Weights of a small transformer language model: 2408 steps.
Each number is 500 + 40 x the weight over its row's rms, rounded and kept within 0 to 999. Layers, rows and columns count from 0. Numbers have three digits each. The size before them is the row's rms in percent of the matrix's.

# q: layer 9 attention query, 320x320, rms 0.0587, rows 70-89, columns 160-319
# k: layer 9 attention key, 320x320, rms 0.0592, rows 70-89, columns 160-319
q70 101:536523465503504425492457502484592458506443513520568507501527537535509490553485520522473436536504425506479522529564557523478489553549529519542511510542437519548510482438466479457506539481437489439497470476421455484530533500484542512400441477569532434414515457486480501490475535539471528497410512526514469505468464447569535479539497506475508520557526482476485496495511502442461394424504498528488439517438544488517535490563498452492494507487522576407535441450484477554509554494510516
k70 117:491480484467503534576467500576464392535524521637519555492596539546430520558491523519473467545549462487504556507491518526543503565539455518497418574542458468486485534510474513444548470509492533471475489505419503514500494495494484545515452440562463475540501543532535509539480457526522587475506444579512475495579563515559471475538498463440487541502541485511523500482586516459471472463488520521418494491452544492515552543515574526487519519531615529551489484434476491527478498526521535
q71 112:487477505505457468497583512490497493439481513519435470510454484493525461492535541537459455545538537475548489519543490519402481483471502568489507533536557528565517529508507488444527497435451619503475513477572534455565505484463474483496475451500540541511558522581615528480551481591483486504343555510455515516461490448501532509501553478492422479478463447485500470590465531472528451520454461545490472529477474491466427467484489512450540463481481453425514485553494455470464535489494493
k71 097:512498554579445523522519467487575481521535530441517502492521514560421519499471550505450499507515500557536455511493485563508522525463407503451480532523427460491453469455520529474586498518556538432485503468542518533543511504503457546490489566562483469549526525451516531499437457492496506503404543471518549490509497452527475463550492463539467541524500487510504498549528456535464451543504506509464559485513520470509558472511498499412529522523456526468538477484515454582431547526570537
q72 108:418465472481475456532537542480462510526504603522517599484482524534563540510488455435498473518513525515528499470531445473499514473480501528485401480530486588468576523526442543448496499452458506494461559479476594474450496553516518495457530493549531555500499507459488502597468482524492501526445523557479524474464459454536519446495455525558479437501505524456528482545500460462476504505454519497498491609533548539490451510530483613544466497547509435469512465508523492492556502513505424
k72 106:489483548468514439516437529502548516479455489511508510519485419462539522504536470481510508432578566477500516456521433454476500484505470520504456442479424535552554464519575486518516501509392437491519447540530483483492527604525540449473507541526506520407472529508482527579453539424523586528525492498519574528523483434477508491555456553489552396554508521472504463453510506531568568484538528525511459453446528575548507474588519520531520576556514440484494426560549553478496516531458387
q73 101:465498486556564518516497492484538444499495545519573509463555488477569466459437573442499557505519484453589539477463437466474586476473571543510534525507427501424484561500568433522437482550515544498524432529432548531466454508525561462472536492524511486518448487541551516522445499500495484567441482487514500401565513604552536485541525555499423526439495514580447472590495455570426463531452488468523498502477513548534492544456506542511459500527501507503445447539559528465462524532505523
k73 102:478500437472451495522566568540588498482499513529512506485507520570517484482473544497489485541532500430610479483530500469502507430547534519437572531483481523436457533506548485446382459512447547500527456481514460517428431502501521510451472479477512499448508470529496471518470535567570465568386498485452491439567454595407506448550466532500440535543491522514511495522579442522510513516506523470510484472488534541493497502532473500585501474469490506521493517514452524516518449612494503
q74 111:546458507497432467494502522451519585436513512473600492491573519552472475519458523430515495473567514498468544560501467563472498463465468526498572545486493500528504541537450498538473461602491559556541450505483498557529471467558469552474545549444475489507460511447474414542574554446574502489548499474511549506534464511518568440501511476458479545522529538443514479485505523576515527518501528448466480514509511442536486508455467443468558459537516524512521422548468469518535468506550502
k74 114:529523448467444495468530463541534566470518489444512590440489502479549494510504552564501480528500488477521537521469485511438494471473478495515543513508450512487395531558539451483470513528528424498462505503434458541503486479466504496490455504524437465524486523517546459605512534496510510577581595507528523484512530524538535513495529433476465479471434517495543602499568559565508466478472514391478506547530506416508522449556506573541513557470500452555495474515442474474629522514457495
q75 109:479570504497559522577476481452483503588403533487517531431524498511421466452571473535489487487511485449461530445531463495478459523523523524499505571486516506565522511457439560460517517488496537504525531487545510461478524525526563483544471486482459475441414490535614491470475498449577538555596538490510455456469552489592517488486435484473505442484545473534508468471475521553443516531543520466575553577546537513526512490468436475470517522437512468498520529428518456537557558467500445
k75 111:454466506479470490477505466485535527530460421501614555523562460503477472505506457513471561481559500509473510500449495491474475480501523559486505494517542526513456496452483483541481436466489503437476541508500523572535547439548466517497539435450450540491503491510536541483462452524510519512544498597492492616550488575527532470507534444449470519469501469491470482512470514532456569607564482546486502466548514540490546535530502462453503514419572484363539452515434505508542525511499458
q76 104:489505500435540489496495444476527493434498538460483532485431445477519486475539493539586576525498486466498533457488530531487509473486474523501468539521507481489426509484526526446429500525496498494534450529462485462502512437521466491512463557454532537530472457486529534465512513502505517488516507580540563506462450473538481530442505518415543508500538446565483490485518451474593455450505568447559495450477492548593510468488504440514473508501411550514518567553440488519428427440479457
k76 109:492498496492566437468498434420451452504500531475473580466493430512477540484546526545499464531396514514547492445471470560487514477540437590488497457467572436427480528576508465585466458466447516568550484456457508480505493494508497494492455565478563508492488489493495522443561540476456473526413522557540515447533545559502511536462496537509596534521488470535517528488515425480532484466488547491546503467445520439486487505456532553505475447474494564557528534524559543591474490470511522
q77 108:487529473531508510453484457501416499515490500455489440460493503503606394500581509529513533522491540508508484552503509556510496500597403512469418544602560525559487460499470507520502415526471492485425542437511425437467564499506513409512489481488511536545446506461500496505514483467488469540470490494465480444502464499484530532484536510491472554456486540497466537495537462578583519488552551513483541521523526473437526489522542466579504391461517459500492532510541491527567498558454515
k77 117:525566517446548417452514505531434497560483512442486430485480530456492459533490519432501586461527496526512492572485488523527507461508448509429410483544492562573497454492522521490513497490514525450517489476484480545432557521522584519433463410487509483449460508463481485485543439455511484492552504490447503419487448438559469516483537446450464468524554511534468544497441514485527538471562569572480484522480465525526518429511505461583488430500499485499565557434565483525507573522578444
q78 106:473473585474471480513487525550492537435492473494426490444540511551438583453453439458485555526465491496587454467590465543557606449524449541578565492515518431485518471527544545471537499469522588555489469512481535527434547557461466393541497515480534559518524480443441487455479489510470536481428469510528485531466461476519488497468539546504477523503527487534514479462500498450513520571512457421495455489505491563488499502492510443535469486505444536502508493535513488562482525501624564
k78 108:522518495525536522518526496511462542507459536477512553508445505513450529456540524465453514456452482499494447456475490448569525520478494501577456488441495434517508485551561509514552431444541528522509500508527500496480505447491489484543499465507544457507526516474463473411471478606517508513422508542514490482517584435527505473449495427508578609511493455559558424540499598507614453556532512429543507474473510486515584472488472498478579498465473585539496494512448500511486493535459425
q79 107:452447528488536497460491479520515574517464499443533524542504539479537545585575475470484476516430490476482497531478516555496544544551567448602517505498516472447540470455448477512517456513552489508535480542533515493430497464493456524588568584510528453529500504550578509550468488509472516543393515551507479532560531506486514459490509435527469480498528462550448511458467463528504541523510470507499525459596515484444557534527548470492454440486559500467483542499512496517494497486490491
k79 110:473487519487551493538535454429548521459467570449470535536488483479539538485470519460586512548460460454436465515526509537479535453527504493547498493448549548506410587538437432527535476453579515474496572438517519499469495558455538575457527475488494493483518540512497544533485536503514422457499531513471521578503485514537524502547438476505455490492447479581449506502568444490548503510533539508547597451492508432512550537441451442450422438504504469439516567458415512426493413484429501
q80 108:534501562485500495511398538507477573524467461516580512548501521496487481484494499513464542484503521522469500426483561486455525491556521473588510447508479494506513485467552538475578543501481487479488549422540481517487495449455448488533549508485482548424512506474523470444575456521553522448503567492570505463491473517543561601544504507418475499560488464458496481466463500520494468528528493472435482495543445443467455553538499394471456523537498456499449544507492543510496466508478399
k80 108:472486511472542417518499545508472473530414562514523548470478459497498537467451441462517546449549467537502492435550530512499524425406524516536497492527508482555487473506501522522511509482480503482521494485496439508486601452525520518522459537456541507554525465527550551494417477499553525532493466514518510554500512521495511525483522511406478456524448464512469521481541480456462447516515534461466563446495465524447520496508491523570532555498500472489504544547451565523445495581537489
q81 116:443525457434493483517528444465502476426483540499551555525482505539540497503534489499510519482474530492429488450510455531571466507531495415535501479615523515532504481513509543501549465400516469554506510498509498552487466476557507539513533490403473527390521481506502407560532559454563469493491497508493512460456533468511511444472381524430445454551436542537534485546473479528456438476570565491481502526461463594548433484520476551550472461470478563463498491527481520491453523503532479
k81 119:417476476493503516543480478507502442525492525576503503515488438495558504559570497483558497517480515464573496475526432499500432437493511513532551483519454480513412497547540458563438476474488506496509480513458514448486536487538499482529499546486513495495474433495508395496518465467456497475509579489495489496414491496541522459530501423468500467511448519507463472502492473543437460517644521549478496483504491507516500427510585477504519517531491510464489510500466537484426583528496538
q82 108:433467445539490530427497499482497555519492511440489520438560425541507458491433426464537455514443541533505505522500465568526464481493484477410551517461561460440479543506487531555486479546557511563565562414518497525532508468511519527459464465481549473498502573495424530562506497526503562498504445562465571516519482592443456491547445465439457465508470508508544552500481470465452523427543520492562453564491486559543518464460525435536575498487536549518555525476468509491492543540426509
k82 110:564533465562537529443483502438490525521554510424551457472516439525519528519512500499475439592519525464512503566495471550456488465537434516421545543495456529552559490472553462478464525517526474552558473463506509489506457440494502512478549413508490560443435531402440497446582547462527467451493525479528432461510467614456516552543460475516533496457513542494527507468502521475526444527476472488425402494460539527493512576496568504519518458527564442480502541506532453448605606513466467
q83 114:559429516483513493535364494489475524490442517456511493461549537464506498473570540570472529491498482505506482466492459534491459490553526487464496588425581457459537543461475504441573427492499508510505483443458519482434422517537478483465443467508442492492452494563601526531559501494504471474472520532445544447530510474494484501484417561540472468514496563407531447535475470513570435499470503532454462479465515491521573536492482510435591537488546443444540441462557535551473505566583506
k83 114:535500532519513455553424526488470481526515465447462537472570473439442527544523474524496509480477505564411515586520596480496550484458475486452488523486449388527539487501483435500539525501480482441490527522479561503505513492576476537497519577415484461547456462505535541497446431397473466517519584451522497413485461504561489475498448444505528495471516557537597528499523463570512408484552485513434442491536506506505563445550432480420506510463531443485456468456480439505471528540580572
q84 108:584488521451540434494525521519418506520499452466508510505456562473550525561510541558450545448431513509448539543582516458528486440478638581506479481468495447471466543600534582510466449470468576522462459445524547433471556541488500516487448442416573464532479484515469484561534509514520461518476452507534536509479503564509504523555489452486526542532501590537543400544478464491554491489508533474434523435450515506496548514596405480469423507495472506510533527498396485446486459489462467
k84 111:491477506450519554439460536518461488560443518458494456484494531487514505506555482503457531493426492555463507513555566519509538512479496478492557504492381460513523567556459559578464514440429544464486487498542503463506598492540526507525470501436512508499525462510523560534543534560485568497519537457527535485537474559440530523490518534477496506476404497518508491558445480510543528491506519478377503481509539508508474531581525504498456451496457503506519527445424482494484550499477561
q85 108:446473478487569500475561500455435529506450475479488523527485454489478549504553501551528477475495412445483458515468444536481486503541501441554523540527521471473596549443486451497573517506513455522495470444459552486469451524529523432468474505539436535546564583521450501506550464469482489495429584490487554521498544506497555542495436473447577572535523531442508558508478541493447478539457481495481488434474480459455518502465569524494519493433463432514477562523530476479458502473462514
k85 107:545512485442584566512566455561429473472503505523510482489585512488569474525488517575478468491424484482548483549509489503527556468476476454454559456536508491564544519469574524491532529578565462517442474505534507486571454539516571476527529528517440533524491541501496527446430513422499464545385552515414458512439511435530523542472517525547556523492500461518443535511515505433369523525493505523533511498470421516475504428494552547452435490484499548567468384518565482463442511532452506
q86 101:450426495466503535445476496541556521416477591506487496494462485465538563499497454453512418542525474453565495511472477559465523447475469412545450571547481452465447511539507574502454536471577549510565476512531514495519536505441464475525496507581514477560490426427473502421547494551561454538589472511498499507509554498569467499443457445565549477538533500499459429521537517473512476532548462529461504423557480489480397534440501504449549441556473456548461564521533482536510537504467501
k86 103:485423475580547472463455501506524425462511481491541490480487535525535508504546576465528488510495499500536518490439472472482513568462519434490437429440416564466524502551547535429488508464592530492539440504544435583519532591493454486504553533533477502431544524515499451483454531570392476465360558442511533579592445536565555508467506504518508532488474526513494490460511479515544470470467510525505532430543483436423500455524433511514567485520458527536495463468454468507488477487482516
q87 109:446530435465506498587425557572511448503461543500454488450457489547432519506541539563448527508520554477565574452496429439525556545542547516433490446619463475529523541558508529472516438498555525506504529555548467512502445500476529492578488556503458460518484513518481463458480564445520452515533524480516535527525469499505560491446414459527470504551551515483474512406533532520507483500485466558494450457515528382477529499633536519486516472542495493491514481519549514495552505567478522
k87 108:460529521447421528576437528527560503472495524535478539449520562449477453469443522478547530507433459470542509440555463511540574553532530500457516442540481464448535492479472433497485484512481531536491499529473568465461466526513472530537517475515437502473511563523518536517523567395488536504522536508454555525407395437526490455537568544431545548518508526534530480532472601477472509504411474589488441454549486479509561533563522445482509439542465492454552467505430484518491472492472519
q88 110:459443495494500558474470485467451521578506376529558518513473555493532470453481516488414502535532475417462498524489494500535436517485484548549472447540524558481505501484465549485527554585498477510479537455490480511492510576542441489517470498516480531567496555543523484475530517554496441467514528515522477560526501479476518413560472498491494532500453516508497496557476461537502539477560443519560473537470513504435543423475553495471561535466479440501507501427503526500551458477497543
k88 111:498448401457519482422422485496508516467520450550535483428556442508509488518511550594476514574520532417482513512574501498508460542460518520526471477633593545542482516509438530444513497450567435505487501524513501483465517519539532471498517403489467433504493533442505496498524514483528460481439471470537510440477528494519428527495461475538443458504478507597521471527474542429594506525514511494563445602484543487540530531484500499483470519437562457549473454440532522486509547495513514
q89 107:554515570548548466507507559491541392460503520495572515468506528471509496460466446486455554536514490431541576514501482543523547493474466471518502494453526508552460505474484602555505549547500522526552523450523498497419500538522489577505483487569434539540527496463567428517497498462480516458520457489464532453566448459518536543483478539560543512564542545509476527517516514585450530530433596477510564503502455528476467484480544504482551497465530498508549509389503429574531481550458526
k89 106:532517513546523454481517575492497453529482482487512529452506535503511480496519500474508522499541482467499475486555492511515518434500499500564440496511543536516442461530494470457533479484539476534588526536576536533477547463490451572479466529541555476426489495470491414466491489436462469430483477503453505467550490553518511546553502480472484455528540593557524485488521595557397467568403495505483473454479535456506550546528473517512582519473553553480522478493463443467490518514510494